Weights of a small GPT-style language model, trained from scratch on English Wikipedia.
Size: 4 heads of 32 (1 for keys and values), MLP 320 SwiGLU.
Architecture: RMSNorm before each block, rotary positions, no biases in attention or MLP.
Training: a variant of Adam for these matrices, 149M tokens, 9076 steps.
Each number is 50 + 15 x the weight over its row's rms, rounded and kept within 0 to 99. Layers, rows and columns count from 0. The size before them is the row's rms in percent of the matrix's.

# down: layer 5 MLP down (transposed), 320x128, rms 0.124, rows 247-264, columns 0-127
# gate: layer 5 MLP gate, 320x128, rms 0.137, rows 248-265, columns 0-127
# up: layer 5 MLP up, 320x128, rms 0.129, rows 248-265, columns 0-127
down247 095:34 54 52 65 69 33 46 43 55 36 73 51 49 28 40 63 55 76 45 50 37 30 26 53 34 18 63 28 46 63 32 52 31 46 58 69 57 52 29 66 31 42 72 57 40 58 54 77 62 63 52 73 47 71 61 41 44 36 14 49 68 54 81 72 49 60 39 44 49 51 38 66 15 38 59 46 52 51 31 26 75 32 52 54 65 71 63 20 37 51 48 58 59 44 75 60 64 78 54 70 43 69 36 39 73 55 45 46 49 70 67 52 62 51 54 41 36 62 30 59 41 33 80 66 33 39 40 39
gate248 100:47 64 71 43 64 46 40 43 79 79 47 35 42 56 57 72 12 49 70 37 54 54 39 54 42 49 84 55 30 43 30 65 45 56 68 53 31 49 47 42 48 33 38 54 42 47 35 53 62 54 77 41 37 54 38 45 52 71 22 62 43 53 56 27 48 63 72 28 57 53 52 46 61 41 66 46 51 38 41 58 38 59 63 27 27 85 54 19 65 30 43 59 60 31 68 65 70 44 51 29 48 44 47 58 35 39 33 71 74 66 62 44 73 68 45 57 42 51 31 39 80 65 71 51 55 79 16 35
up248 097:75 60 64 64 68 37 40 57 52 54 30 41 68 39 54 54 25 39 44 76 28 25 39 72 74 42 82 30 49 80 56 63 48 46 47 69 59 50 50 56 55 42 34 73 44 14 36 25 53 77 77 64 52 50 36 40 70 38 24 50 33 43 38 38 52 68 32 04 54 77 33 40 60 61 48 59 71 51 56 59 63 68 59 25 50 54 41 52 64 54 52 64 54 53 45 22 55 56 52 63 38 64 58 65 63 44 27 57 75 47 76 47 36 71 48 38 35 51 40 52 70 64 46 59 59 55 40 57
down248 100:73 59 38 42 55 47 58 62 61 24 32 64 50 68 33 25 63 35 58 67 32 44 20 35 55 60 30 43 48 57 72 29 47 56 43 59 65 50 69 42 63 64 44 53 61 68 28 60 23 46 54 53 62 34 35 49 52 37 71 48 55 36 29 53 35 47 40 30 25 56 36 53 21 64 47 57 60 40 47 64 61 58 46 47 56 38 41 77 54 77 69 43 50 53 80 39 35 56 41 66 35 46 60 26 50 37 74 36 61 52 69 74 10 65 60 29 59 50 40 31 40 49 30 93 49 30 73 47
gate249 097:66 69 26 44 41 67 38 67 68 46 32 54 70 60 42 56 50 55 63 47 45 47 58 88 27 71 49 53 43 30 52 66 74 62 71 37 44 51 51 53 68 66 32 48 81 54 41 41 06 63 31 53 47 50 54 56 38 53 35 19 52 47 67 61 62 52 81 99 31 55 54 39 56 22 70 51 60 54 35 39 44 38 38 63 57 24 41 52 60 58 35 48 55 60 75 56 35 67 50 51 44 29 44 61 38 47 35 64 30 36 50 32 56 37 30 47 51 41 37 57 64 12 44 39 55 47 55 27
up249 089:33 18 23 53 46 56 49 63 61 79 41 49 47 33 43 40 60 36 75 51 37 70 70 69 56 51 38 61 41 34 56 44 58 26 68 32 63 25 57 66 38 47 43 41 71 44 79 44 47 52 38 63 38 32 32 60 40 66 56 36 63 26 61 51 59 35 59 52 49 49 48 40 23 56 63 53 50 33 39 70 52 50 52 31 53 48 02 50 42 25 61 59 50 41 52 46 60 80 58 52 26 44 58 33 50 71 48 48 31 62 32 68 48 43 49 77 76 64 40 74 31 14 73 63 67 63 75 49
down249 092:51 43 65 32 64 30 39 42 11 50 44 44 48 39 63 40 39 59 49 61 63 54 42 47 32 72 85 52 51 68 53 60 69 44 35 65 48 36 62 54 42 45 51 51 56 47 44 26 84 40 30 49 46 69 61 65 63 38 61 46 49 49 11 40 41 66 41 29 52 38 42 68 56 20 06 55 38 50 50 46 35 29 52 54 46 36 58 42 52 57 56 36 29 59 29 39 50 25 75 60 61 82 41 33 68 43 55 50 54 66 65 53 17 56 80 46 59 34 37 64 76 26 34 65 36 49 59 76
gate250 110:47 32 56 63 30 58 48 25 69 56 34 38 32 48 52 41 54 48 68 72 45 51 56 47 60 62 87 51 58 51 46 46 48 46 47 55 62 87 39 57 63 78 35 31 81 51 56 76 22 68 80 57 53 45 34 50 43 38 26 61 07 77 54 35 53 52 38 58 58 43 63 58 85 49 54 74 34 40 37 55 39 57 61 62 61 25 64 60 60 46 35 11 50 42 60 39 38 43 34 62 49 76 43 24 32 44 57 58 43 59 37 43 50 28 32 49 50 49 48 59 19 57 48 74 47 54 42 29
up250 116:71 65 49 35 54 90 28 66 34 57 34 67 57 41 48 33 64 52 25 33 57 58 66 57 48 60 47 36 66 49 37 42 26 58 47 25 72 41 60 33 40 54 58 99 66 51 62 26 61 33 68 46 45 46 59 39 65 65 60 55 56 47 36 61 52 79 50 47 58 52 41 39 67 41 43 55 48 63 73 58 47 36 82 47 42 63 46 72 30 70 74 54 89 49 53 65 87 33 59 42 59 51 40 80 43 37 45 88 56 51 83 47 56 56 44 48 50 51 53 46 46 37 51 44 60 40 53 61
down250 109:47 49 33 46 80 22 53 60 15 34 45 30 45 43 75 55 99 40 56 34 40 56 55 28 68 74 47 62 37 39 36 76 31 55 76 18 49 33 27 47 40 26 61 38 43 35 36 30 66 39 28 53 29 34 59 58 35 44 79 64 56 34 56 63 38 33 38 39 52 47 74 42 62 46 52 53 34 31 38 45 51 68 48 58 38 56 47 69 69 60 56 55 73 41 47 55 45 36 32 60 43 52 47 40 46 39 64 40 24 49 63 53 62 66 42 59 44 27 30 41 22 43 66 21 59 56 52 53
gate251 097:59 30 33 45 53 72 21 27 89 52 72 48 58 51 50 59 32 27 29 53 51 76 25 58 33 58 61 39 65 45 61 44 56 69 65 54 55 52 61 43 41 65 20 43 61 40 53 87 38 29 31 39 38 54 55 65 36 39 66 54 39 52 70 24 45 58 49 75 42 54 50 33 74 64 29 48 53 28 23 56 52 38 64 23 34 33 62 63 53 06 40 50 46 47 82 61 50 43 60 55 39 37 43 52 62 41 36 34 36 49 48 12 42 45 43 65 70 58 32 60 49 54 60 39 46 41 64 48
up251 099:44 29 62 52 67 27 64 40 69 33 36 55 72 60 47 59 41 26 83 66 47 33 40 46 32 42 50 24 55 83 31 57 62 52 65 46 66 62 44 56 55 76 25 30 50 45 45 36 57 41 68 64 60 52 11 48 29 47 44 32 47 72 43 29 44 72 43 10 52 54 68 75 50 53 58 54 52 46 54 57 56 41 45 36 53 55 55 28 45 56 57 66 43 47 34 42 53 48 70 57 32 55 64 53 35 34 39 62 54 60 59 41 30 44 93 20 55 36 23 56 27 52 57 87 46 39 67 51
down251 100:22 46 48 57 48 54 48 54 38 79 73 39 41 67 63 46 49 57 44 58 50 40 36 44 46 61 16 48 09 75 61 54 37 24 38 60 41 62 76 60 36 33 51 61 55 63 49 69 48 75 46 65 66 29 40 39 65 44 75 78 55 52 71 31 84 44 32 56 50 55 59 52 37 47 99 52 36 49 37 53 53 55 35 40 58 34 60 20 49 65 53 59 69 62 63 59 51 60 58 25 57 56 61 61 48 62 42 77 62 59 50 64 54 58 55 67 44 64 55 45 37 30 44 62 09 43 25 46
gate252 110:57 56 63 60 48 74 63 30 50 70 63 41 52 66 56 53 56 37 59 54 41 63 89 71 43 88 47 51 55 70 41 76 61 41 39 53 51 45 34 44 30 64 45 51 44 74 63 53 44 45 76 68 58 43 65 17 63 43 43 74 87 39 52 57 55 48 73 52 20 50 82 66 63 55 50 71 56 68 29 62 29 57 54 47 87 45 61 51 45 37 42 60 43 57 59 42 59 51 16 49 73 49 45 39 61 34 46 51 67 61 37 61 43 66 43 58 32 77 64 71 30 40 82 48 32 39 40 39
up252 101:55 70 77 67 50 48 52 51 19 44 36 53 73 60 56 59 59 40 47 58 41 69 60 59 41 81 37 38 28 37 59 57 44 47 51 33 40 41 34 56 37 49 34 45 57 58 78 46 49 93 53 87 93 54 36 24 72 66 49 62 69 55 45 38 39 22 52 56 42 67 41 42 61 54 50 45 42 47 31 37 53 50 69 26 69 52 55 64 41 46 49 28 62 38 51 42 60 82 58 52 34 69 36 69 58 34 54 63 73 24 37 57 68 35 38 59 25 58 63 48 49 74 40 30 21 44 37 57
down252 101:41 62 56 54 84 54 56 25 47 71 29 65 63 26 72 52 34 53 40 36 48 54 77 69 44 48 44 65 23 21 52 49 79 45 28 49 55 38 55 43 49 52 44 34 61 35 72 62 73 21 20 60 72 67 57 51 53 66 29 62 41 66 26 48 35 56 41 62 33 48 44 77 66 77 47 51 50 39 52 49 46 70 37 63 46 24 57 50 64 85 41 50 23 63 44 38 59 58 16 40 58 48 34 52 59 42 44 35 66 64 69 64 45 74 62 58 54 47 56 32 68 72 50 34 48 48 34 25
gate253 097:79 44 68 22 24 47 53 40 47 38 34 38 52 51 75 66 18 53 45 64 58 52 52 65 60 39 50 57 54 64 24 91 52 33 64 57 33 42 33 59 39 41 40 49 52 44 32 57 56 34 70 41 47 39 65 64 64 47 43 49 43 45 49 32 27 62 54 48 56 40 58 63 77 52 42 79 40 31 50 29 51 50 48 61 48 98 80 30 26 41 54 26 51 61 59 18 46 38 45 57 61 77 40 53 28 78 33 27 57 59 48 64 54 53 54 68 67 65 38 52 39 42 62 68 26 44 59 71
up253 103:61 43 59 34 47 35 56 74 60 45 37 65 50 64 64 68 49 81 17 27 20 37 67 37 63 66 47 67 54 51 33 39 55 37 59 50 70 60 44 44 33 60 49 35 30 39 60 69 41 26 34 51 47 64 47 33 70 70 27 60 42 39 83 51 43 61 48 75 28 39 30 33 63 35 51 38 37 49 71 58 37 38 67 53 37 60 58 45 63 48 42 26 28 46 48 38 51 28 71 63 60 19 66 39 37 52 53 10 30 57 51 36 27 67 60 61 20 39 38 59 48 80 61 63 41 53 41 59
down253 099:57 33 33 53 52 27 53 41 41 55 35 28 41 76 35 24 59 28 47 56 29 48 40 46 41 51 91 30 53 69 42 40 55 52 36 99 67 64 56 53 54 64 69 48 52 50 52 71 50 40 48 35 69 50 49 81 82 54 55 61 37 56 70 70 50 46 45 26 71 44 72 18 50 49 47 39 68 57 50 44 50 46 48 24 29 50 31 30 42 44 67 26 50 50 60 68 58 48 57 45 47 47 48 60 64 49 55 38 62 47 70 16 54 36 47 34 58 45 54 41 30 40 58 43 60 47 91 38
gate254 101:45 59 85 78 56 73 66 56 57 50 29 43 60 54 34 56 82 29 72 59 50 31 34 49 47 34 43 35 34 52 54 45 38 54 38 46 22 70 47 46 45 41 72 67 35 50 44 26 88 53 53 37 60 42 37 66 50 44 66 40 36 61 67 73 47 51 56 48 58 65 67 66 30 53 28 33 33 52 43 43 45 21 49 32 52 46 53 38 64 49 15 53 53 71 72 49 40 58 37 31 38 63 51 63 31 70 24 48 26 55 47 43 80 53 36 51 17 36 56 60 58 53 80 31 39 21 43 49
up254 101:71 55 37 57 75 72 50 36 45 32 29 37 35 42 60 59 24 35 41 57 59 58 34 70 37 47 58 62 39 40 57 67 35 48 34 54 51 58 45 58 36 30 60 71 34 47 52 64 58 42 49 19 65 51 25 32 55 41 68 39 18 44 38 26 39 54 51 48 65 52 28 31 46 32 41 58 59 41 23 74 68 59 67 88 36 49 43 43 55 73 26 69 50 37 34 38 37 28 60 39 27 60 52 64 16 63 31 61 56 62 45 81 52 32 40 49 89 59 49 40 73 64 46 44 54 34 44 36
down254 102:62 45 56 50 33 72 40 40 42 60 51 51 38 43 62 46 47 65 17 45 30 45 52 52 66 60 63 52 40 45 34 37 47 52 40 56 64 58 46 68 60 34 65 37 47 69 66 58 40 34 82 35 55 33 36 30 45 49 90 52 56 46 60 26 71 36 39 40 30 39 56 64 60 42 43 37 45 23 47 65 64 56 65 70 30 61 59 38 64 71 23 67 59 82 55 48 36 59 76 69 57 35 99 50 30 29 36 23 50 67 26 77 50 45 67 71 59 51 63 50 63 34 44 48 35 52 78 55
gate255 114:52 61 63 51 56 51 73 60 63 66 49 62 36 48 37 56 60 46 64 40 44 51 57 52 37 49 32 59 34 29 80 70 65 65 40 49 44 56 14 70 46 60 65 38 51 64 48 39 63 36 59 32 39 48 55 49 70 50 28 63 54 58 72 64 55 53 68 46 58 38 66 49 31 62 68 67 42 51 64 23 41 48 42 44 32 21 35 63 72 53 14 58 49 45 43 42 63 81 40 41 37 60 62 58 53 35 19 50 73 47 52 09 64 46 02 76 41 48 46 78 70 46 65 31 59 59 61 25
up255 107:48 44 35 46 72 49 53 42 74 65 54 48 38 61 62 37 34 57 64 20 73 65 69 40 25 52 49 51 79 43 68 67 60 53 39 57 47 49 47 64 46 72 33 63 64 78 50 63 51 41 40 61 53 64 20 43 65 45 37 45 51 72 43 58 38 64 75 71 33 33 72 67 30 59 45 50 66 46 71 31 40 36 46 48 18 32 68 63 28 47 42 39 44 64 70 61 49 51 36 39 98 48 80 50 62 36 70 66 70 60 25 53 49 47 52 53 68 69 38 71 43 54 39 21 41 70 30 46
down255 105:80 51 73 51 51 58 36 49 00 26 64 45 62 41 74 69 56 64 59 99 70 46 56 38 42 51 42 35 56 70 27 51 49 54 32 58 46 51 76 41 43 39 52 44 76 66 51 51 57 54 62 72 63 44 40 56 29 55 61 55 32 37 41 41 46 50 33 51 44 75 68 39 70 28 38 65 55 36 69 53 36 46 87 60 48 62 63 20 50 47 43 37 29 74 44 41 55 54 47 51 62 59 41 41 48 49 51 55 57 45 71 60 42 35 80 56 28 37 64 62 81 57 63 49 34 38 62 32
gate256 090:66 41 33 54 18 59 48 44 52 50 67 47 17 71 49 39 42 01 51 59 48 57 50 53 63 82 65 61 58 33 53 55 48 45 47 37 52 50 41 76 40 60 49 44 52 37 35 55 65 40 63 56 40 45 53 21 38 66 63 84 18 52 28 55 63 56 45 19 77 56 65 61 56 25 45 50 42 20 26 57 50 51 64 54 63 82 47 56 64 13 43 39 65 43 55 30 64 63 30 67 34 55 70 51 30 60 46 60 52 35 31 64 42 52 45 64 57 34 43 50 22 42 55 49 71 56 42 27
up256 096:62 37 32 65 42 41 35 27 36 55 20 59 30 62 38 36 22 58 55 69 31 51 42 50 35 71 28 42 30 54 42 49 61 93 29 28 28 66 60 63 64 75 54 28 58 35 71 84 71 41 22 40 65 38 36 49 60 45 52 51 41 40 59 38 47 68 62 38 65 53 49 26 54 51 38 42 66 43 68 27 48 63 56 65 61 62 45 44 65 58 32 19 58 58 54 65 66 32 37 55 52 43 58 34 32 45 62 59 55 25 27 49 62 66 41 49 41 91 49 59 39 49 37 69 41 63 40 31
down256 094:66 54 16 76 65 36 55 54 93 50 42 51 57 56 66 47 38 63 52 46 79 49 43 56 49 32 51 47 62 57 62 56 70 55 50 42 42 40 43 61 37 52 28 31 48 35 45 68 59 48 27 54 69 26 32 47 50 34 72 33 34 53 53 57 44 39 47 31 54 62 69 44 71 40 55 67 28 45 37 49 72 26 40 60 65 57 67 39 47 70 68 62 47 54 63 31 40 15 44 50 43 61 18 28 34 79 72 44 67 21 72 48 28 54 64 37 78 52 52 65 25 36 55 34 20 48 36 57
gate257 103:40 42 38 41 38 60 66 97 57 65 55 43 76 51 40 34 43 32 60 76 66 37 47 35 28 46 38 72 49 55 48 69 57 43 25 44 46 55 23 65 68 46 66 56 62 69 25 42 42 77 65 39 16 62 57 74 43 40 63 33 45 45 44 56 31 29 31 61 42 37 64 32 46 39 77 45 66 60 68 36 31 74 31 20 38 49 43 36 35 50 46 45 60 53 47 57 57 24 14 67 38 43 60 45 46 77 46 52 70 37 34 42 39 49 40 77 56 40 51 56 36 66 49 67 37 53 55 29
up257 108:90 67 67 38 30 35 72 41 48 51 65 56 31 33 61 50 41 49 34 43 34 59 46 62 45 44 44 49 40 41 34 61 37 45 67 58 52 53 67 52 24 53 35 57 51 41 59 35 45 63 50 59 52 35 73 38 58 51 67 45 42 26 39 70 59 59 83 53 39 73 42 72 74 48 35 61 41 26 07 67 63 42 60 39 61 64 42 55 34 52 86 39 34 54 60 52 49 51 59 22 53 95 57 40 60 57 66 59 58 43 74 42 84 66 72 61 37 68 81 56 33 58 48 62 38 67 48 44
down257 103:67 42 35 36 58 60 74 56 99 46 52 54 82 55 51 35 45 29 41 49 51 24 33 57 51 61 57 42 75 40 52 39 52 52 59 59 39 54 36 38 39 61 49 30 50 43 72 60 39 76 71 45 21 68 47 30 44 58 46 57 31 52 45 41 76 37 59 67 22 70 37 76 46 52 75 49 41 31 84 36 43 30 43 56 58 67 36 22 47 36 44 46 38 45 56 72 41 63 39 40 51 42 39 73 41 45 40 04 51 30 42 48 70 41 50 44 44 53 71 80 51 53 68 43 62 47 45 69
gate258 094:86 46 64 15 61 61 85 51 57 53 42 32 55 37 41 57 36 38 50 70 59 33 53 58 29 69 22 68 39 37 35 49 78 41 49 47 61 47 74 49 39 53 39 43 45 67 15 39 75 35 34 61 75 27 71 71 49 26 58 49 54 36 62 37 41 34 74 44 61 46 54 44 40 73 35 81 62 35 66 40 52 50 37 23 25 64 50 47 58 53 39 61 45 54 49 57 61 41 53 75 70 43 47 43 38 35 50 72 45 65 36 80 67 75 60 48 50 49 52 53 71 38 68 54 32 61 55 71
up258 096:16 31 49 17 18 41 10 41 38 42 19 78 38 74 56 49 66 39 45 53 49 34 74 38 52 39 87 30 51 68 57 59 52 50 51 55 52 54 49 54 49 52 55 58 45 75 70 28 42 58 60 62 37 50 16 57 52 26 82 48 48 64 28 46 56 61 61 37 56 33 63 44 62 28 37 51 39 49 59 34 49 56 55 58 64 53 64 64 73 54 46 43 55 35 43 38 45 47 27 60 63 44 63 54 71 58 69 64 38 55 49 71 75 67 51 36 45 33 42 27 29 18 47 56 59 34 66 29
down258 095:44 65 61 67 45 51 63 47 56 58 42 46 39 54 48 44 21 58 57 70 63 77 26 58 54 17 39 47 42 56 61 41 30 65 23 17 38 26 50 39 54 66 41 52 29 50 48 38 25 51 45 40 55 49 36 44 58 74 33 44 24 37 71 32 58 30 38 70 42 40 26 49 76 57 41 44 45 72 53 51 42 39 63 63 64 52 62 30 53 42 46 50 18 54 41 50 38 42 48 39 70 58 64 55 57 21 37 19 62 49 67 30 45 42 35 25 55 46 20 40 44 99 38 62 51 41 22 62
gate259 104:31 34 40 48 67 69 39 40 43 56 75 81 60 51 31 36 68 58 74 63 69 38 44 49 53 61 31 61 30 61 60 32 47 38 65 69 42 51 49 67 36 85 56 44 59 59 41 60 28 75 52 44 77 89 79 41 53 77 16 55 41 64 71 85 52 47 52 45 36 65 51 32 46 37 46 27 50 54 33 61 38 42 42 42 58 34 31 41 66 84 51 50 68 49 42 66 44 47 46 45 47 63 38 30 62 48 32 54 74 39 58 35 60 38 33 72 56 57 40 64 36 77 54 61 51 32 38 37
up259 102:17 39 52 50 57 37 65 46 47 60 50 61 62 43 77 32 43 40 58 44 50 49 47 71 67 44 80 50 56 30 53 45 42 34 44 60 53 38 55 57 30 35 52 51 83 68 48 59 65 39 25 35 62 61 42 62 70 47 52 46 47 55 43 55 36 17 50 84 48 73 47 04 33 49 50 45 54 32 32 80 57 54 44 66 74 66 68 35 47 39 57 86 36 23 59 73 68 53 69 68 43 65 43 47 49 50 32 59 37 58 62 36 59 45 73 45 45 18 34 28 39 62 56 32 20 38 50 39
down259 100:43 60 41 47 46 46 55 39 22 68 25 39 69 74 56 47 44 49 46 50 66 40 36 46 68 24 36 67 50 52 27 35 55 36 36 63 39 63 51 58 58 56 08 33 48 47 71 65 69 30 29 41 50 34 38 61 32 52 65 59 71 65 49 63 57 64 50 56 79 35 28 37 44 64 47 80 49 82 70 49 18 57 49 36 38 62 61 55 41 56 48 80 63 69 39 46 65 50 71 52 69 57 60 51 11 59 82 63 46 49 69 51 66 44 37 48 17 35 36 60 42 56 62 31 46 74 41 54
gate260 106:52 52 62 54 51 65 73 31 70 50 78 50 63 69 26 67 25 38 55 30 67 30 72 31 57 48 38 44 71 37 55 54 57 44 55 36 29 64 67 69 23 43 49 40 49 45 42 59 35 57 59 38 49 35 65 55 40 56 46 35 57 64 47 64 25 41 55 87 53 52 54 82 52 28 36 38 21 58 25 50 55 44 37 58 36 62 40 40 60 60 23 33 35 42 58 59 41 47 49 33 62 71 49 78 19 46 19 67 64 57 12 42 45 27 65 46 29 60 62 41 52 46 78 42 49 65 29 40
up260 107:62 42 52 57 35 61 63 60 38 48 60 67 80 32 41 32 64 61 70 60 76 50 23 18 38 66 49 58 50 66 42 84 33 42 23 68 62 37 52 16 52 43 87 27 52 68 90 28 32 56 25 38 42 55 64 55 54 55 38 42 35 36 46 70 48 51 31 63 35 50 75 37 68 65 29 40 42 61 52 60 70 75 41 45 53 67 59 44 30 49 49 59 44 41 30 47 33 60 52 66 53 53 32 56 36 54 70 63 63 49 40 41 25 73 37 53 45 63 45 56 68 56 41 47 34 77 37 58
down260 107:37 41 31 78 64 52 46 63 51 32 36 72 52 54 63 25 04 56 60 41 90 41 36 02 41 64 63 58 54 36 67 83 31 63 57 57 45 50 71 57 57 16 58 32 84 64 61 18 60 56 32 65 43 47 56 37 68 43 45 58 52 63 48 50 61 41 52 48 28 67 46 53 61 36 26 35 59 49 38 52 68 72 39 53 31 36 53 38 46 45 67 31 41 37 48 43 60 29 22 57 67 51 60 54 65 75 49 57 64 44 65 67 42 38 47 43 42 54 32 60 53 50 55 52 70 60 47 65
gate261 092:43 31 59 55 56 37 44 32 49 62 68 64 45 31 46 78 65 66 72 78 46 51 51 67 30 71 56 69 36 45 62 39 53 53 67 66 43 28 34 43 55 36 50 43 19 65 53 67 43 62 51 50 48 67 46 42 32 56 53 57 55 38 57 59 44 66 43 42 56 34 71 48 78 73 33 41 32 51 61 90 46 89 77 66 83 52 78 31 70 61 51 47 53 19 50 41 63 34 52 31 67 41 60 45 63 43 48 27 33 37 79 39 34 66 38 33 51 50 75 37 46 53 46 61 76 48 32 44
up261 092:64 83 70 50 50 34 50 53 59 48 69 35 59 69 37 50 42 34 39 66 56 17 38 43 60 40 39 47 55 53 46 54 56 47 39 56 66 42 69 45 40 47 34 34 65 49 42 57 49 56 15 64 61 55 18 60 51 31 66 48 72 44 23 39 75 68 54 15 65 76 51 63 69 50 33 47 39 56 27 37 60 44 52 52 15 76 71 54 39 24 48 55 60 61 58 70 53 44 52 54 21 60 56 45 43 58 24 60 44 45 52 76 60 58 85 71 70 45 43 56 59 38 84 47 41 73 69 67
down261 088:48 43 42 46 62 44 39 57 81 83 22 52 30 43 61 59 49 42 49 53 65 65 19 38 68 29 42 35 61 52 49 43 75 43 58 25 24 72 47 60 76 53 58 44 60 35 42 48 53 57 44 66 50 64 39 52 56 46 59 60 43 76 71 35 50 17 47 72 32 21 53 49 33 54 34 57 39 62 22 16 36 59 51 26 48 23 25 60 49 46 65 67 29 73 59 60 48 43 24 65 55 26 53 36 48 37 43 33 71 62 37 53 59 41 18 46 30 43 45 40 60 63 24 43 37 39 64 53
gate262 102:61 46 91 63 47 80 51 57 48 42 72 43 68 47 64 71 51 51 51 44 59 54 82 61 42 77 57 38 48 56 26 59 55 55 38 65 34 56 71 44 75 41 31 34 43 39 49 50 81 49 51 42 44 16 81 48 37 34 24 57 63 52 62 16 28 44 52 45 42 55 65 54 64 26 52 35 54 41 51 55 54 74 49 32 40 35 41 52 39 18 20 35 62 42 32 51 62 50 50 42 58 80 32 60 43 48 57 43 16 39 38 41 63 39 52 55 42 57 64 63 49 62 27 52 53 86 66 33
up262 104:30 39 44 29 33 27 48 57 37 51 44 45 38 44 59 68 54 19 52 62 37 37 29 42 41 63 53 60 53 44 46 77 52 58 61 38 58 66 57 50 50 45 17 54 65 44 58 50 40 56 26 57 57 23 36 61 72 66 46 48 71 60 26 39 28 49 41 40 54 55 69 59 78 75 58 48 31 52 41 27 32 67 40 49 61 32 39 47 51 40 44 35 27 79 52 53 15 73 22 33 58 53 63 47 40 33 87 45 75 58 61 47 37 46 63 31 46 44 01 56 48 25 44 74 45 40 40 57
down262 105:50 72 84 59 47 52 56 41 61 46 53 72 48 75 33 56 50 47 54 59 54 54 59 57 63 53 51 40 34 36 47 44 22 77 69 61 64 46 52 58 73 50 41 35 47 29 41 67 24 61 57 74 38 34 26 62 36 53 85 10 22 64 45 70 54 51 34 36 42 66 49 83 64 34 49 67 23 64 67 52 81 55 69 65 65 43 51 57 60 47 47 48 37 58 44 32 39 37 46 27 68 66 53 77 37 39 52 40 66 12 32 54 62 57 70 34 53 38 62 58 40 74 44 56 34 44 38 54
gate263 104:44 45 73 55 99 48 40 61 50 56 65 54 60 54 58 50 29 86 62 41 67 39 59 70 59 44 45 22 62 58 61 52 60 39 30 50 37 31 31 38 55 51 40 59 51 43 52 59 80 70 17 33 48 61 62 28 57 50 25 47 36 35 65 46 50 57 58 61 59 57 49 39 45 51 58 52 38 42 36 74 55 65 48 63 34 64 48 77 57 38 62 60 44 41 70 55 95 75 44 50 55 37 25 37 47 50 28 42 56 20 26 39 38 53 33 67 55 35 37 60 45 65 51 60 55 51 11 72
up263 102:44 70 63 52 70 24 47 86 67 74 79 37 48 34 23 53 56 53 80 93 58 48 34 51 43 69 38 51 49 57 63 50 49 24 39 60 69 32 53 15 38 51 56 41 68 45 63 62 41 43 39 65 56 61 24 61 63 52 65 55 36 83 73 39 71 47 57 41 21 75 48 37 44 44 73 39 67 55 78 62 40 37 55 71 57 52 52 49 47 80 60 44 33 59 33 60 47 65 31 57 49 42 43 32 43 46 27 57 54 53 36 51 63 52 36 47 47 25 49 47 31 44 62 63 42 82 46 43
down263 101:33 74 61 53 49 58 64 59 35 37 34 16 64 65 23 47 61 45 62 58 43 71 35 60 46 68 42 46 51 24 52 62 63 68 44 63 61 63 84 69 49 45 43 16 65 64 32 54 51 44 60 51 44 19 42 53 28 59 73 48 52 41 27 81 49 44 61 77 39 64 55 50 50 50 33 55 51 79 45 35 53 38 68 46 36 58 59 54 22 29 34 79 50 24 51 28 45 46 58 33 38 62 41 44 42 23 56 56 27 42 70 57 72 76 55 38 11 45 56 45 55 66 37 66 45 65 60 53
gate264 114:49 53 71 62 54 68 45 44 68 39 28 65 39 43 77 70 42 28 43 55 40 29 60 42 45 61 36 36 45 57 47 68 50 36 54 26 45 55 32 39 69 67 68 70 24 68 55 32 72 53 56 46 42 44 55 42 68 48 44 33 16 61 39 67 84 54 43 38 67 52 49 46 35 59 89 29 53 64 38 29 33 51 22 36 62 56 35 75 63 49 52 62 47 55 62 51 78 53 53 59 17 40 36 51 46 53 37 81 35 52 54 54 48 43 09 72 50 44 53 59 46 86 77 55 33 46 49 49
up264 108:64 54 56 64 45 50 33 43 50 51 55 29 66 29 73 51 36 35 33 62 51 40 43 35 40 75 37 81 63 48 26 93 43 70 34 37 43 59 55 39 26 39 65 75 56 47 47 60 53 62 50 41 26 61 25 52 57 41 48 56 48 61 23 48 85 77 68 42 57 39 45 60 60 72 38 67 45 32 27 55 33 51 57 51 51 49 68 34 42 55 66 35 62 55 49 62 44 47 16 42 11 42 64 48 42 51 41 61 50 55 63 26 29 47 18 38 81 28 46 44 31 36 57 27 36 53 66 56
down264 111:50 48 30 85 21 63 50 46 59 57 45 78 55 70 63 60 71 24 32 59 29 63 44 30 74 50 35 59 39 55 34 62 23 38 55 28 33 76 48 48 60 50 49 48 41 29 62 69 41 16 51 47 52 53 30 41 34 48 66 60 46 48 53 70 43 33 44 41 55 44 22 71 43 20 26 46 52 43 67 53 57 51 30 59 56 24 65 50 49 42 38 40 48 64 41 43 20 69 45 45 70 69 96 79 52 47 26 33 50 54 51 59 23 53 62 59 72 64 52 42 63 40 57 45 41 49 43 33
gate265 092:59 69 63 51 40 27 70 57 58 43 61 26 39 57 73 45 68 23 28 46 27 50 48 68 76 36 74 41 54 61 53 42 72 20 63 66 43 61 56 42 42 44 41 53 66 43 34 59 41 33 30 65 49 63 46 68 46 58 59 71 58 50 60 55 58 68 71 35 81 60 32 65 41 66 56 49 40 59 42 70 52 69 35 45 51 35 77 40 51 00 26 20 15 34 49 41 67 52 62 38 44 49 60 55 32 70 41 69 36 43 65 40 56 57 67 51 51 38 53 33 23 65 62 62 56 43 41 66
up265 095:59 37 49 53 51 47 49 80 45 58 52 48 96 54 27 39 31 42 55 41 38 15 76 50 56 21 57 42 39 56 28 49 75 55 71 49 66 69 65 64 69 26 27 56 66 50 63 32 63 63 53 82 31 54 45 59 53 55 35 63 45 54 53 45 64 53 61 69 32 52 63 47 59 34 68 65 39 50 46 74 71 31 33 33 38 71 50 49 47 49 50 65 60 42 58 48 55 31 45 53 26 48 58 70 45 41 69 50 10 56 73 41 76 55 29 36 58 54 84 68 26 58 35 54 69 34 50 37